Part of a small language model's weights.
Size: 11 layers, width 256, 2 heads of 128, MLP 1024 squared ReLU, 10.5M parameters.
Training: a variant of Adam for these matrices, 148M tokens.
Each number is 500 + 50 x the weight over its row's rms, rounded and kept within 0 to 999. Layers, rows and columns count from 0. Numbers have three digits each. The size before them is the row's rms in percent of the matrix's.

# up: layer 5 MLP up, 1024x256, rms 0.114, rows 140-166, columns 0-255
# down: layer 5 MLP down (transposed), 1024x256, rms 0.107, rows 140-166, columns 0-255
up140 106:560420441428456476569446560461511494545468439433448483504543425516491402498492554464534464505609532542476532454512473492437527541488503445405389453519564516450485477577471516527469485477610552483543522512571581463560426446423556467451424522519480436671530519482515517536592508517568510472472495510512576438579562445495560539495449455439601588470553470403495407393482444524558505506548514503474534465437409450453493563549473463495447517447489439519503541471498537377492517526521483503579507415490527405535496522472479469470479434532450370472473424538536485523552548501538627558460546461534451516452459532474454380531488534464603529467489464514568605491477523495524418576496512461466423570464455507479539527439534565505482499484544526534584467429452548478488461471451481
down140 106:545514500520506461520536500528473497481506500555519382477446442511511488529446528565467465493532436505396455601480554575516486481501499526460598500472512418462533486556438501495446405456545481502344454512521483495482549470437540617524439471506509500529493552483508462534514493516492461394501568513560581455508443524595600525638491430479466492519466510429478539522518404467476586519484558518437538500422524496461495437564533455459551495593518527486419566424382570459537554487416558540583555449495574438527591506482490509504448518606435523542501472560436524490521507485524475429401498477484485528534462480493438605484540533612510541464562435486448476509569434512423521503544424495510516485605500509580474447494584518455517576455468395476550529382453520519442477546621446
up141 103:518421485487411504463487391569506463488521464482464554603557481505495452527411420533472507485373562509422504488507543461460470458567413469541452385469460421433487426403623510520429507499508468570439516515471495481467543575461581550471549435564572529543571514484508528493468441432456466500495531500551551479513556512497387506473465482452452502431471524545461462501422526599444477525462477467533592513446520490489508497561446538463591503435499531546467531512574499504476575422622478405511534454486434537473546539509508472520517466443543532547620496486505533511409537509471530570554457449556406577453553506434543571418420452517413473524543466567535455580527532483449493552488564480528507496439565604484479491470397432508528474570551549489474511559455556565616453540435522
down141 101:552563566545535571552392577489468508560469456371436550547448533468517554435567465420546585488516498437528531513496557610528443539446518456493502520430515483556481524530457521510498432471464532527538405495489465518571549493540492495513447531465494588491519492564449480543448549538500511601491492529450452545515473520572433579477587479509606477397407508463486559388402493513522495527483523545460416554446535437548579487458582423556486414513494504609497423440489545460531488478555455452567470539540496542556389564453533467546500558445487587462489554507592434533441529562442445379535431586498469514493571485527564547488437592453551530518452552486532469527418593477502468500447530502540522420471510475534478545407530450546382456484501524517543598522522473470512534481476457
up142 104:491491389515492515462483513509388501506431436594562615546565456518498464483504556485432465427385484437541430490525535467583405501503484537437452533531477491604473542543599520493563523457455503590481432504449546531470479539539412453510434449461461550450463435579547501457474527563504437542474495447393480520508512508557503422439505571462552527517485565464546494518606476504484480516543483542523492521504475519466489503428556445605515569510474512516553530562493450477389508528431407516466521472487415520484505420477426529534478531445425517461447531545488422557531502526498571520438511562531460617572474604471579503496511395462465426504481500568470493583462548550524452438398471538574507529357494600436396554571489581475463502569546479517490470440486494486468575517441488
down142 101:503522541516518548477439509521431572663431396486442547526509567473543481527475475469423471476499538491552370492511466497509420421509416447453560609388439438465470548487524609506478551439504651462464530517527472475539512428564549443512522496499483474514570531522565502490539518535428543509445502442474458485505529471451509552498565472527536578535460510506446418502550474515450542474566495502467414541504452438411486600470504499568522521472433514418494479569515455474471555644562558437487516454480486583553506484402420545452494466461495453451431517504521503436455483571547434492426553515465454521380419486584545586407370495504485469520478557474393499498431507517412450465480506498484458533490509533459428522463522514471450437476491489446407439476533446499461422477447527
up143 103:493416505481515446528443485485485550490513395509416514486563546516549379432496479455484462502509448546542487511549531425496413484431492484518424451488601509509474454488550508532517580439571581521456527452585536497526543560481518485414380533517534456590462470471442491524471475524615457506537565481501455437547539509470529479539537595488532443552542490424507566511506467560491438516524512495482485462444385523559483532533477445426414433413441531446472578539483479405444567489645480510589481395505436409616503462460549534499565491506486592555557527429568502478480535457566492487440566505611543591411461590489491496500442545472524520521571509549538504447494422477471514534488527494584497492552563495485519496545515519533434473552574493394590526520449473476626457460535431
down143 105:519423453413491496473529404532485523441560484512544463436536516574472548530489568499469440449516464492540518575503514456591513426512457448484562502579460495560518482421558412455376454378485460586526551525404416536552446528492510427530554557528404434534489537419513500539511537451467500464499593550470502506445429595482512539412510505426425481542553523494586537577539458457456511557442533490458547467512508472538525522411541445488515534527530555520527452545530458567497543452528543520428483539497569501570447338475521525495451518454508464468525536508470548489500519536485467446440532464503552436416544555454490503449471591523496386569474641512397461454524482423489578419490549466526386515371410448487406499539479562482487453469533487450485558453498456473496546466533435
up144 104:425562502416555527580499487545525512477624458498495544452629474485503573540396431481488441511509557463461560431544407469481469517487430506492417353530487400428458530597539484458467444509563554495489545474576483478556477576422536505510496497460587542490484469437420528504493468461478496498441535551454530482605508532470513482569440509495496455413464545475562488549536448544516481461492585474486529512515426526537545546526512491559502518531506602517478628459573487471492636545476480552490382426520516519470485477436531523552531396453470411533537502508598456493510504511487524505504473494517450476539568464583517477397515458511409524399461479623544463488499486477479477344488584536501482575439454515501468490456438506444507534518439504494588572575416534543523541558461444
down144 104:479492508487488468463560561502505456527428523482515409493533531538453503508482490453488465503511566572401400413505459442540565589496562504500549510490483547551582421475363521531554512456530517517413527496437479445593449398428460490569536476490540450485486478503582509548523509534535482434452500426512493489528489512420510447437532481494507490481404562489522482479574423486518512593537506479468445475476377493490487590521637559502549499531378590558471435449503584465585570635433478556540507513447499484530481470486542479518530448458548546443461474465437546494575471431534358545544402588554509515445502428485494576361482486553465448451476503501562476499442562548418430466558464512564453511514559513517513549561459571489553480498496502486406484452578472573478500507547583
up145 099:520483541426516456432549490488468392490504516652487588535497416532488470544432423477531420522494512432476532410511514527503403466527416380547434544505487488422485495522485425507420519437533550498549508437511528372510456536441526547562555469543580525521463449435562533473452496527462509469410488507593531467515527555553518509603500512476518530430481493496524500427548478545473469525519523459565534457562465529530594528571454454517559526455429541478501528465597377489524491516466564470553527564470461388511443566541457508504480470527563521508507290521529436521419560485444482482537498563485484442531588526421481499457492418487402532510531531571560594451568529403572458529423442514501466604516494438558389479493471543552494464505512463496521514518566543514520484474504524
down145 099:464432549547502523479567514467523505566488463610429428553413548441508540473538461486538501454526607454454368541440416539461522494442472583443429655557469519430450542469456487539583473452389456581501378443461541459488500483509421439557492455507470518537489523546510452502453524448525483460548408429430464567495523526500572495521449602491502522508464512508532570467568447477539510544452458500567492514561432480451599457525487564402481468506469545496410543550515422627509524465471589480548533515513406513440542505534451532432445459523485565532480512611551489440473500490461439470516439459486543485540479475403529445557545531534489505532536564500533463484509477494507514517496513475518544526571497385475478421499520421469561566523552442501437593493481489405513408528635465
up146 103:497483535431450519469506624610408471412504422449508585453488534463569571493393471394483514469505545487526531513506524389526485517519441490434429442571534429521472405578444476427470501513483514462472545564502540549521447538468526484466496447483459522466546522506460557527543489456508465520517398633496485472535500465435511609517520536503542446524581545466429515512413447571513488451514529522578575585509407521438565513496481497524447548434483529435500528502569539471479556477461527470419457543433543451578507390504480519525510522467526452544563523513590486464501613454516564482495430526536558531428443484517629544464404482511573465499489509542613590551516449439462495577533594576497543473469513569508465433370536527580537493425474526426564485481462517553519506488491428
down146 103:476658515575486471497557482560481485564525398522492616429521522553509488499473502465409480529480465496502551487444469545555502449504415535454424549426521479438447539453491529527416531542587461594490572473439446485567550442453571463509431590501466511536567454462456490524473620570493600445483489536521482482474517388518520541574523449498578436529546484551503434456515485533397502492504488499557564479392478585474461477453495533557468522448427457483448484535508631472510520466470422384489516567394471409516516536469546538458571549519505512491527519494451495492499519544425529439455415541529501620500535499559633519451477432438567497472433464601536508503469538538452509549398560515579467474546563489492474459472521541513482529496557477426485502563476513602551534492529399
up147 092:561347470499417458392477583529472424499541477489535421390576490553496487509446424530522537464495474542466503483519495524552531460508580413460443536507506526508473428471558446509447524496579548505487481492441623406462550572430485539468468443508522411512477582554524440450474529493531476522512473450504539543515472448563446488605547444506564505593551532495503553439573464498537478462592501495491558567558460540515445471487460507484554598363442540545476510477529511523557487471420484424461494531544542498539545522536479493453536475526444479450569485583526429571478583543602459586537530491517472555452482502645510571481442442520466504494555493433529570506504443490590433438545447468524454446453496452409522531417384560502452414529384550506551446521492479475543470582500471
down147 096:496567509461484537507464474460449414458458575488533467490426460551440437567540570503404503519485510538523369513584523466503502551460550469478534437477578552561545477429491518525491550527446482519429569471457537524465349477462433466515504487476429540511520429507433507565629454552642484539507460469437532528480436485530454547459588537554464432603359510474507452544463449478503596472482444433459408513531511550495488465552544440459476550572468531525444528513536452533435524584442453427595569482564539496517570503435549544544520484551499414609543476439409532580431530495531466530431547598515485477458462427438478505458498552544440537508584443579496470471483536470499453562462445514500554493475531442451514483526557589556487544483444475508560445566535500509448427440533431
up148 101:521452502494452482489586485561535372495512484532507528503573611487534543446473540493448453505459463469511476520535550481416519522557401489454399432602570497503466480535475506508477464538499533510482493464514520569494571608529569549522531454478579537556589563447457550487524462565499482622437540532552508492464564453568475434469500468484472525417498503516579466544542516510449476488423538498458458485525478449494587543601407496596570540478584547468409463564520553467526578555462579594512525474536542463481615588530474434494463560432569490547553435494591496488397562439565475540425478371567497499505479603483524457467595523440553507463483517519489456571635524524475471494586533570501471507504482526567500500378515509451572506500538429553434498583558473502482478499485549
down148 101:551463530516488517454470496544559508462490613563459534493442442476401425512474451561450586565602465409498558509621400514481507510533530479532550472618489400447497471482489507458529447430548521478524471446537528543479502445550411502447574483515549433514445448443471551468494571417455552480546515481546576521517441488471447502517507485459555541531506459574457452478492477594523471553449529510523560476502527524597424503462502549478490428535479537494460474492574468492534544515471459476494424426565420360552503488399582577519504510505532491535490479604506524536487539539527502570469500509453423518509536486448428561506479542430512439621407495536471428502454475529453501383419505482552488528557465515535494461480390509558418395439577544448553505535558514602390473585408465
up149 086:475453371501592479523546501471519559482539441468538537438472462505479526516371480554537546478535557521464487420530517495423551502567517453532489465519497554545464483490489538516488461562505550439515501507486461470441429508455612462452482526613510378532505607392455504580424514375491510470539407528497447472496505541412536495523459510411563411511447471526539571524511464555457555508513390422470493511465517513565458491534550580548546432588486527562528657446521487470408562448453471502425545509491493453511495498440371558513571513498582536435556450503486538514454444501474499506465450517464520567520481531543496463582565527509489519483497537475464533521518436410580544654544576528420528511522582523491495479547449568467538459481538459405466555453523566475488539572407546
down149 088:542533472433459458559492436494477405459487488585399484507522502565379533496470612510448588526519460446497525462534502480516455497430436460495522519487505435564482500579478497450527525527484493418554456485577505490546480576498461562512566446520511514464532485522513462470574402631591499518506550533513485487545570425478542509496436567468589537441606470617495513445541444408463486532409544552460465508482552480474480561465506431494446512432538548521568464533436460546553526512583483591576448438539497564555414430477488494508482443541427416556483491537503467438555611572554503518481565460533534524402483571452465462460414444512518535553489496501575503526512515582473565441459496457641507479505351478540482478566486418380544509498493518524545561537575439543452466504543463
up150 088:556439369396514531470471492489356486483520524487563451546643526525577494470472421577485484409488460451535443499525556422420502463538500466447464514499496541440502527545529503384491471567519447536523475485556539527543395494495497553540441485535482564568489486413517617442563475488627528524480484475449459585511561494520510400523549471491501466439447534413509525554510488519342634495519513591535541521594519478478473490567515485524482497488399493457530496493476564530465507540449510565403551530551545469490520489507416574527458484564478511480529515555539444504528421453442409449494468435490506534527550638480538477460458505459485530529518504435462444536569526500468491459523598474508488462443524570465501485469381550528530406459435467492595460481489496574471447590540463
down150 089:472560671502602502437473523400541532554473546485452534415468571496517482381495451418541457512545477522458430539396547477607505457555500480462514501497478539430566483604501524512535454454498463518451448530515428472585550481500452549545541593514434558547368506554476479542548538512549567530525467421439455471508442495556574495546509510476533493581500481432588449527472501484462481518490551415532529532450433543480514532506563530495578425469534536524526470473503413447505471525440542654537579508509467573435428535552580499477533529547508470507447554396538541410555526494542549538420478529555471483498580466516462539551490500523425572651458447495500518500498510506452516494491433486504478472445597470559426478545494486501478536387528472555579406495430499519553449468565477
up151 098:546495458456505550485526438508495614533466495502464489440481502568491513449440463430470504479561408500484422492505444430473502499387481486424513539576511512428455549487475419501474528351595464451513496476459570486471530531437465454520417530489568468510501552511467526502540469480538533454434522495533543556510567490476511485538571495443505481408527567496518446470528476508473547479544522573507570493567500521547540471524420551539492550552549491510517503536562537465557471447495415464370595473536545538450520550500407356394547456608485499511507513543479493588488489512407566513564479386511589578560437465550600522471487533483442404429517364490562521469533466496474556467552528508521563495521423629412539495425539473584514611491575613521492493443455461545490476480443530
down151 098:463582495476435558491514497427426562515490482504563517544483529560484542463547453414532491480516595450466411484460395470615574499487519489470562462564504524422545508510551502455503423492395533577487468562514531469519647504462495448475517473507493553531533506476545549482424492439466490449516500466487443472509553627474562441483470527532423523493475419398579495548523498491465497514417463466566424643506414504470465509395506542522394487509470610457509453432539416453411475604447439476589529441513490485459475487541489485481488513566512548476484605519467485587515450596531392464430475544527556517531526458538484517509487524491471627528577529530480510470490488479537507441482436511428507440489492490400399467489519467462455499551576576606560485566530527498571461388482506
up152 110:449514512498500471469550406422503414376503406470509566589480506541481434461458616461441504447370407451497435482529513441496567498581504496540518404560529376448467444512473476489434477525462526484550481505474522467530546556477509540484442511506441503515520405511464519476543478467516435476469546512440526566436606450443526467439487491533525532456514549461531469427421457478517597440535529482561567549524544497526567469549498427470501489536591542473467504498543502497538447543596488517447464480493487477476559493459528484573454514390463418499480552509581473533434541525486562508418514433492461526451580569540438611495597462559442488478486459541488556579459568505495475479491561559489573479381517380523457522499529460454483663524555559439617438514461466455503501534482399
down152 112:469623539575602452512529511452568506523431520531537523531463512516498465552593503441407466538510422497433479579550517411454493533502556491476513491585514624451449461517462459568508507544445472532527584499506542613552485548492489441513444532372497542545481587459455495525454478463464461514602556498479452558468501471474562521426414480582522539520423503556523525434526470506427618406462522511533581518596560425560479437463517449498543498476451497491450431423556592540508574462496559515477501548463500502493425525573500571486464519549503410523506503541504452469497566557468529507414527611546528501435482460504487545506594530525515516476529424554478388527543622596517542553518470447501532411417508541496470434471514527482473540476459499387536479508436565449535555481427386
up153 102:474369436530544496501550438648455446504479444494493590401518524505506492431494576562570491490528459593515515491524486451457446549484403496551517488452465534447435507578491498503534469433433560505474486410541478397517464564510521480494537524501532491439520530457589555466534470527499510509462467438525570512495421554522495419471532455418502452512494454447389547524518368485497522512569507458450546437514511479515495483495502454452470551500526577567609549483619492500515483585486555446535456514465472490525530439541547386512571504458587544498446500530450454552506465438550540421480528532566454596484461613474484479525538339463464363471502599417584516473456518530530470446490466552473498474461469460466467496477405571417556500556461502479464503546615441455470454441442494
down153 102:505563536491525427533543439515478565402461457468540519430505491505483487416504449433380471543529543622511442563576444536515547420412515553543485453472523511554537482549514562571438447534425611436479470527455369541512487562485482447500525594499498567493601529525538425456466616490511471447497504447521551437445462496617481557456561430460502556557581450503490419510456447411540553553402479495516426460576519572549507460540464499433484575496507550530466522496531529417523386546396525445561461438449489481506536488495559483540508437396546555571531490505473485429474529504588485565452533448442485572410422518475472465510542476492464482514515575572429460495539546455549464488458532506465425475475446480541467588540511585542521435461536488475437522488513628504552486486544482
up154 037:436469431476472411460472578458497488398491414487445498518521477607553523473481480444502452434443507499565515474632547479450520522511401447449450524525563550547498438526509516458475440498419563527481429511640517475481400580402454550510497423565510528460476523494501528493471415479571450549547472518495574556431507531426470482535518495453566417459506508432435587453429465576434528460622438545499442506474534500488545479550475524609443470504447546519464578493549530469423502522511544397476451537489477461538460477420497458528431537446491499482589444525641433535481510487552520493486511530558532561574423435488559492532472486444477439486538522565576527512568453497561459526456611614495543460467506613531478444488450450582418482523483466453469490450467526526506451547401525
down154 027:541490521491463476538498393506446461566477537491581519539472467441459529472440575495409585587580432518532525612485452587542513505502499634536506484477493483451488499487455486468494601558431543436540573531478475478475542372542625479502555495460458556423608551547485480468496511559518559541488497560521411538537531494525515508517548523567546481413363477505546456455521573515463515539409486502503548518492499539477497477545498484450506487441466496475570533504444465588527484437523507569559465467539531550451619507517505544479527580485512578504495534490496515481557536493552485517632386521465422415486575537384432557505374413497448468478422524443566530513461447608435481421489491468545464591513501477547462490510508453530464598507426539523603621493535507501491479511505470
up155 083:355574460470576535420512508513564578488457373506455527561593434539543472436473451459489432478587534375483517457572536542487449487489538500477457471535495463450462463430574535453545438455516538482535551459554585478568504565495526486518437478494507538461528508506601503603459496538549438505566497514507486514550475450480503442527448565533564495514551564562397461485467496504519527473522443585484456476427511599578490558471495522531432453505439536495497647494485501441433490408518524540549400425489382458561545516484518501506456460492454423541600417509468502589474562444557494519533444511554431591511484557553568472513552478458523503484478562580485453504427431530559582428477501505530452500483513530637462491446453539476475552506476386520484556539486598471442460532437524
down155 092:434508464592522487461518472476544523556466492444465587482502553504533466441540510535513441499561358517401506469505479534502445463515538453498441602508489439571577611502438552506518495429500535444507500492524415565385452509541493518459607454464457429502484455564504570470505487507490496505501475460533533556487449550508459468440390479531439549401456455555479564520407484375466493564457431536412448528526557434496441431387430548462469479607492499421537459414442508459532489499531556494450434494544573384519575527557545601428507503508458498555482541506550541544563431452535485453545512555513421480468413573472542505508518549565539455570448503507485491496427480492483582458464467507441493462435484547513519524552536545421403516449466510511512650462512574482386525481536463
up156 097:483553490524425467528481548453490510446418403491462483522496540537484418446480572479456470418476541497442539546544464457487451506521532495546516394555515453475490486554623427564424460431514528485545469501505495478471520503447466484396517533479478484527362552515570486567491584415499503524451542529484572491435476530509457418483570527473546473519543463461538517469444515474374493471535454531595454523494555526518464494608462506506579456447439544535509615520646413423462532425498430513464524502529492358504495504507554483550427498405589492550610474535509520566454574490544537492388547415555520554495422482524552543471571500522519413490494571593534551541479439484555444463476502517531558531536574498502443448516502583433504572499660486478537524485476546506506424443460537
down156 097:510451545537562430484519568422540460453531431540442482508575483522534528470464444436526454462556492449485509517502566553510493454545443488595470373469517527487551435491583425509594500487491589567497540528479487546550536453566448534456425429456576475507541481487474468493528401485484449541537571415529484597434425383548446569549450579549436427507493539472560460538457513462456554554408447562475475518460539434558416496555563489527486518511461530538463518630437480494490506531422450477508556493464396584486596588546520486457432480546519484503497565485525495422453437557528472481472405472478411514482469426433460526535535559562460409598575460499433445532469516555488501435567561550479361590486527458480420504482481493469473443581472421509469482463510558475474510438469447
up157 095:514450544484464520520579526509409506487506490489447476512522599483534504517511477450485547438550444524470427530529596537471469468420577468548494509460483514545427493467518486550524540331578489551425526501461604459410492484525537559623390430531471385464420590485551463466575362505621521495508546534531499490464485441417593441576542503546553484575538524480555436499507423550558518524499561601504490514498499453497545506500501491525437544578482506544580521523527452535531471515538464478506490427481443505482456491526438529551498424517536472573486437535452505495529519571507551538506576466502462557467579595545457535531414560498407463440409476474596538530508470421494480465437642561536476464453464475534469428531396404574426494537401508502479484496510472547488525538502455
down157 094:577491532407465509530582474505575470487570537481547479582434499545371533502448529536470587545484477464553509414485444557521613536508533478424544453435492485559510482478473527550411585538507493530473462422499483526439433420475474492554488467528479484571525463561475456482520532501514459507501510493566435493435611449536478544483581532623502414534473467511575433557498465594507475447454540543512460489506522485550473516591472483485461458471454473534523469478480536507498545459614494515570436440481547543409510547555480573568529504463529498429512569575567546494462511501487463649458537456458516542460547470572451587542487539437529653570524456384496532505555505487455501513474512491585484511477456459501497498410413419495497454526447529557529470539534487607306461424514458
up158 105:465479476468495492477614539509435488509418503483475501498510507576581507499460483406488528538449530510563505508503533479504468491515472432501550581532597501518474449416466484498468436490500486410482409516523469403530508494426567632527514529465529486619537558505532469420488387526482439449489480503488523520410569568395426548421515474446601521440569537540442529337579504482500500541481526495549477450566556424503490445515508518478517524527510461414508486603511507489488486481540581365497549458485470484515529593477491460496454492438480453476399486567439490503442489504320538512545649580485535502528487456536574531499481422451543426584513601517568500436507555513532502473405516450474501469559474517519523495384510450513512525400519538469517472506431463501511441423496448
down158 104:481560441502574499526500451430571566573458585481486530570515515625456474452598519476438423587539541477479549554546332502515507526554444493426526480509556485471572508401453500501503453507400522483520486633522450472485495479436443534505439560487572446461496590530518472439462509391479523474464445416431625498477561560439580504484421528488497507468587541513427482454562511487474474492481441460575502538428437494501483488599517508571465458425607485529495493460519585514407524447483502466476473510484520504515394550393476484466516415547520458489458438549484484509421522407532504482471460564522456491550512443438553487510496477587466471498497575495549500528505530422542487547410467392434455422563483546552511477560589496560469438519562545538567537497474581422506519534544468
up159 114:434482427459501455447578515491496447373465490553442448544480458562551531472507538532467453495527424500467489475539540461543487503419533462522416525578577494463492480564537450511441491464461509511457378558477524489467477542508613582449502343528547522570566562398552579458527469523540486533539522513560446582506597495534486432461518468489561455420503519497424531437509498543535530488568518491473518456512508544494524536459441412559493526507425484557498469561454454518499529483579471404458434494569468477559573470519508537575497462448459412512463473426501498495411494537409488479638457527460535458510570474471560426450440438446485508464438428436524478472586380453452547420517536553634566429489425537523431492528478530569435558481517494569582508609553512499509449570498487
down159 104:347536516552532498498525472444487475488422452461508492548455493467468511529590512555630526559490382484484532467476446503540498434510459498602494545576511541564558506651520546537545552527523524458559484544440469508534437553541490468484580546537487404568526521604589493495464496505537460523565534477543529589513482438642481514411554465537421597492395479621447501466527531485505515516515498510468452439506468520547479518438417471487515448521438534501497465504496490518511399396548477496458463504548617570427548544486541455527576497566491413520475401548586506509423468436532550461552469601482511523530586475423501534521436505542538544518508556495486528405512563572576512490520507517478504475656518524494477480540563534472448499547496516548539588480492487459546557462565586
up160 111:546554444491489561380518494507537581556503507509486539444531512509558482596492493504510511462366467538478430397533498513562522460510532461468468525430549462497436482473545559510485553583421543489498434458481553527424529465502527583498498527622472480479481516455558553437461524510510491528489479415543492558452571506482430428423508492447576454533517535503488457521503536500462526441643493527521550474599490501478498419504506574573529567466475561594574584530559563534435541677490531469565480541471534490535560536444457403534561502454426498522511439602556448543410518460510511574586536432558466583518458603453454568463580422486519432458497573451511474511524524446499491500501451532491459475462493567540494462551468495552510443529496511389537459525530452482500543571332561
down160 106:514522430454501559455542481516454575477487528541423445570508483546524488429523493482450442474505510496519417495534466472533456543487492535382523477400452510419521490484427477548560525544418564554501549498461524534463476516520541463531538634467454470441578490533675490508601494363554449461445529515402488479463600531449510531414490510586518448463625463424523497533538530529539510518459452478534536451458440497546492485514593546507442417533506482522500508467451575570453451527500457521611626526531515582528456470556515494531467504565527392456472437511516513554566483528469488561574602467535514523491458510488520523477478525519502412585524529574540450570465526549503445615480392528496477498473460588527559431451519504513436378549490565476488557548490544397487473597507540
up161 036:466476517434483479386580547567493506378478474537485504442602529658567482373428582481557489467435510464547401439569491483471464515493450446471416490485566495569444351574461430520445491472527549484523489489538585493465371537465483571491414409507514479537453482496486534481502456487501520458517455528505501520485577518500456411500576523505572472492498562487475540456461451553422525467554497553520483544456489583539525509569520496598424504519474544528531535521512573480419552487507451448521540508492476529519556480461485393508516408472521461427518511497520433578494566512499513477582508494551431544498453441548484529460468481501491370505492532423502540491496505481541482538466546622541527458527492575475548490534292519572462524579496533468578454480490494579556423540473540
down161 032:513540526485491475472471455539568482446472444452470462521474481529430555492498451500529481579492560483484487461391557555528583490496472597587492522497468503413397507495562561467515520545521522534488537456417519519534569449461455420579498484421479530580481526571511485519492509508406580504538536434466512484516452551546622492490483454501411567492475523533446524441479465523521547496502515448421516522505437374477443530478531465528515508552519478448504506573588418518564388564498473490496447457490504453417541437543482441537503534419446606536474456523503495411465529458475548545509473504430603533457516444326415440541496510508528532452395575573510466424483519531570400505516553560480468435511475344509501516545514483492573440509429469555551558497552471485386620560572571
up162 097:521399469444471512546497570557456548423520366450497477509465487535551547487444435489599500456529512425479609383518468469535542497574538400460481541558556443586457410465505414494481468535487618470532468556477480518477441496431552482487538530575569514538510566476512577479486502481474486488494499567561593470543497525494486519502471422388508476519478497443428453479571490465397501500479495540493383527543447591394637476513511416556566485431543438577537533449523455518538437513540444563597494492489539476541536471564481477495464540429497573506523424499481494535522458498530431529513508511484539500464402440512505549507477504535550508474501484503528550504513532523529471624618519458519429488455511518481498535518458537608538518576574486590498489673457571489475490563384498
down162 097:469606510493545470560501442487540576439479562508493491467534510577510457524425528488479552521617429500599509501549455450606498532550516464471432496536552589527532363513479432528550489620529485495457515508459485540329556494507450467420484463586497559487504463496454470419511461430529533466538529551580440476536518564508427501506450487485502461494505497480575528551538599510520456516511504560525433517588496495560477470568595550530491431509539514467537496509493500474501439478476484495522519501478496529471458460439623579628566553435570574513504429537566480584531478559496423506449536429510589562501439546466466524425545513549601489429579499530504478505503518460429545509479430435455610582466474531570592471401507484541508542514395536590527553533388534492477555478462535
up163 109:455600453438495488495441533483508477424452470477534522582556557499514477518471469497480479430412458478498516501540439527466508572428512493562519457605534567462417475485531548404480509499459498483514525478532486540445526619537479514568480522465489450513403491467598511455556498414521526472468449566561579572468499493509453433479533552448490450449499601457469463433533557497483512590489553498445488588436479494482490504524557496545421455425564627466482526474493526425473484417556439502474469436528466441460534466517511363556566409614511483559460539452502425586508471510471481456477413479572548479476471456418446472472589583400464498480530530599524580563436477500555444531440554517463577520458509528546532566645498489519479502638566611485520460491426414497503466449484507
down163 113:531530559522481462493504418489543386477495557488574555626467450488396521572469542406544472483509485501405536548559434515464590465523516569576475482552440546449447577464510493546534481467536523450503457508506502518471465531487542466616476530535423431486518470596519482541450561500490542485401423529493525458473509673575572506527499438475556482347540480519520536479469421510540420542440472543477441540489444521586529473495484491487497470572646540480510472481436506483505447518512502530420504445415474457506566475455483498543447493535485567584479490459498496496561476459571513498404453544546512536482589533436480457511516483483503551432495525657518595397390566610444510476533444487475558488488563454516526490491493541544469460486547506521495473432601417437483537452425545
up164 095:497458446497437515469538490500526384461560522517429596581506538562540463447496507409527481368543421559542518451514508516393516426481438504449423541452721510541494478521458480473456539402507510517471443466501489525467461511434579606505495522436541528428487490485498492432499496588561449491451490456502584468345449493542476459568572465468517527433458514392506549489551504514551440451521425535426452510491531528540603485540452386507496525499513580504520546566522456419573472466600437445485554484504477555523437459510447451555456477527543466483457511437451437581381548481423592500531543474537491542477521534521612510493496411524532443501562468551536548498450449453484450561527562580554494399455446468484494469495495463479459489488479504523546520503534501559433499487528500
down164 095:481456537540535509484527487383511487502544483442503536556415528485559494460580447386491471549449461500533528541393471656494559402605415506509480537481479549543439494508511561567473588546438540526487505471496401579517559506493511479383492510469465491435460438511470438511354481555471508497569493489424464371522498545546454569528560488478522520441530509466452525532461593468476442489410519360514475497488513533465475430468387526501425462589554517387457580499447467491513498438485461432503517572512483534550493529503506507411513486517518497483516494474552490521439510484570499523447451567553553520497520512537588539409502455532622538507456487496478439463448520465528543596519449517424508447511513427540502564581590502447492386549443425535573511473522532607473480492421495
up165 097:452486508455539577491546593513479541440578519519498484474584445519464522567453544438418508463515482431535486486522454497564478544461485386492520381514543535506629444483553450489455487441518622363519518525646515505523546523522568508499521468547537521481448467536548543491453519485523486505503523469432542422489459518417582426428428556442450459530461569493513545532497447537554554497410437512473489493492410504515476476600555494595493533570539454460534495494536553503447524485433421497496554524420512554530546349517375443509524498501516546362437478460514576497563556503490511485417566605511510457554540451501491470478482584462501528519490497498538526598535499532570432573445474484562502474477451540484552362441503562502425542540556471500443568528418490530548528574450506
down165 099:492453506536471487467436555423490604451552501442385508552533556562496480484453421463557482574438538513440616391406568545543461519512517513436511403459472527522566466437433579484493506624502447533487408530500441511386509505540526400502433509603407539573483492472454527527507577571455530488549517462507536506459523516514498440600524504436490563458442511495460463488405545551525401570536534558574405521522481433474505555483464546507492484498540452444481565484469471513470448551514510515491492491546502536514628407563447488605579513477463495597451599429558506485441542533519519474544415514482428487585573501467563569544465460489534533444485531510411424506487505486466547538423537477493531467470427523467437564515553583504460528450419476477525489467455518392467517508418449
up166 105:487499452519513524485402471528499477505442487631512491549524534506495503542474438539539452504416404422532514484549521529400511529561493562501470438555581470587523545476504483482373529474503523516522489553495540536528476573433448530542484408436507459523500486469508578518506473418470509481438454556517498506557560454395454424562603482513489521544476483514499538506428503557347439437516547568519562571469404499580515477572424564596445489575464470538545511595532474555354465472567525523508454449488449441503552389455499485634527455473444449539473539470443472475461508429460527418471464432450463573434485588508543520474538518504513452440419535602537427428488476449497385531524538560517458538546512505442495495482472503554482464476580521485503501431442450492425408531504404
down166 101:534522592499467444482478462572560505554433373582530540520509471509481462516483505494492571473511513420561622492527555505426459464503400457549486476493517456532430507548557460483450520552481484413508404526446483413423485484486458582532481424371554506478471455517486555466479548493464491470481463444512460535623579541503579582388455529388511543466540459479490525468463494575546542580541482542491443493442559474489413501521378623480564449461560471465515526504415512472594479589436485603417478427468483536533542581490551496474452497529485531498486488509465529546557495493546453539424555458507506450513583454575516483545486543629577505489435487464532572484452461547450439549524546518502485571477397531523489507505474524425463443593446527487506539486504477414392512456402549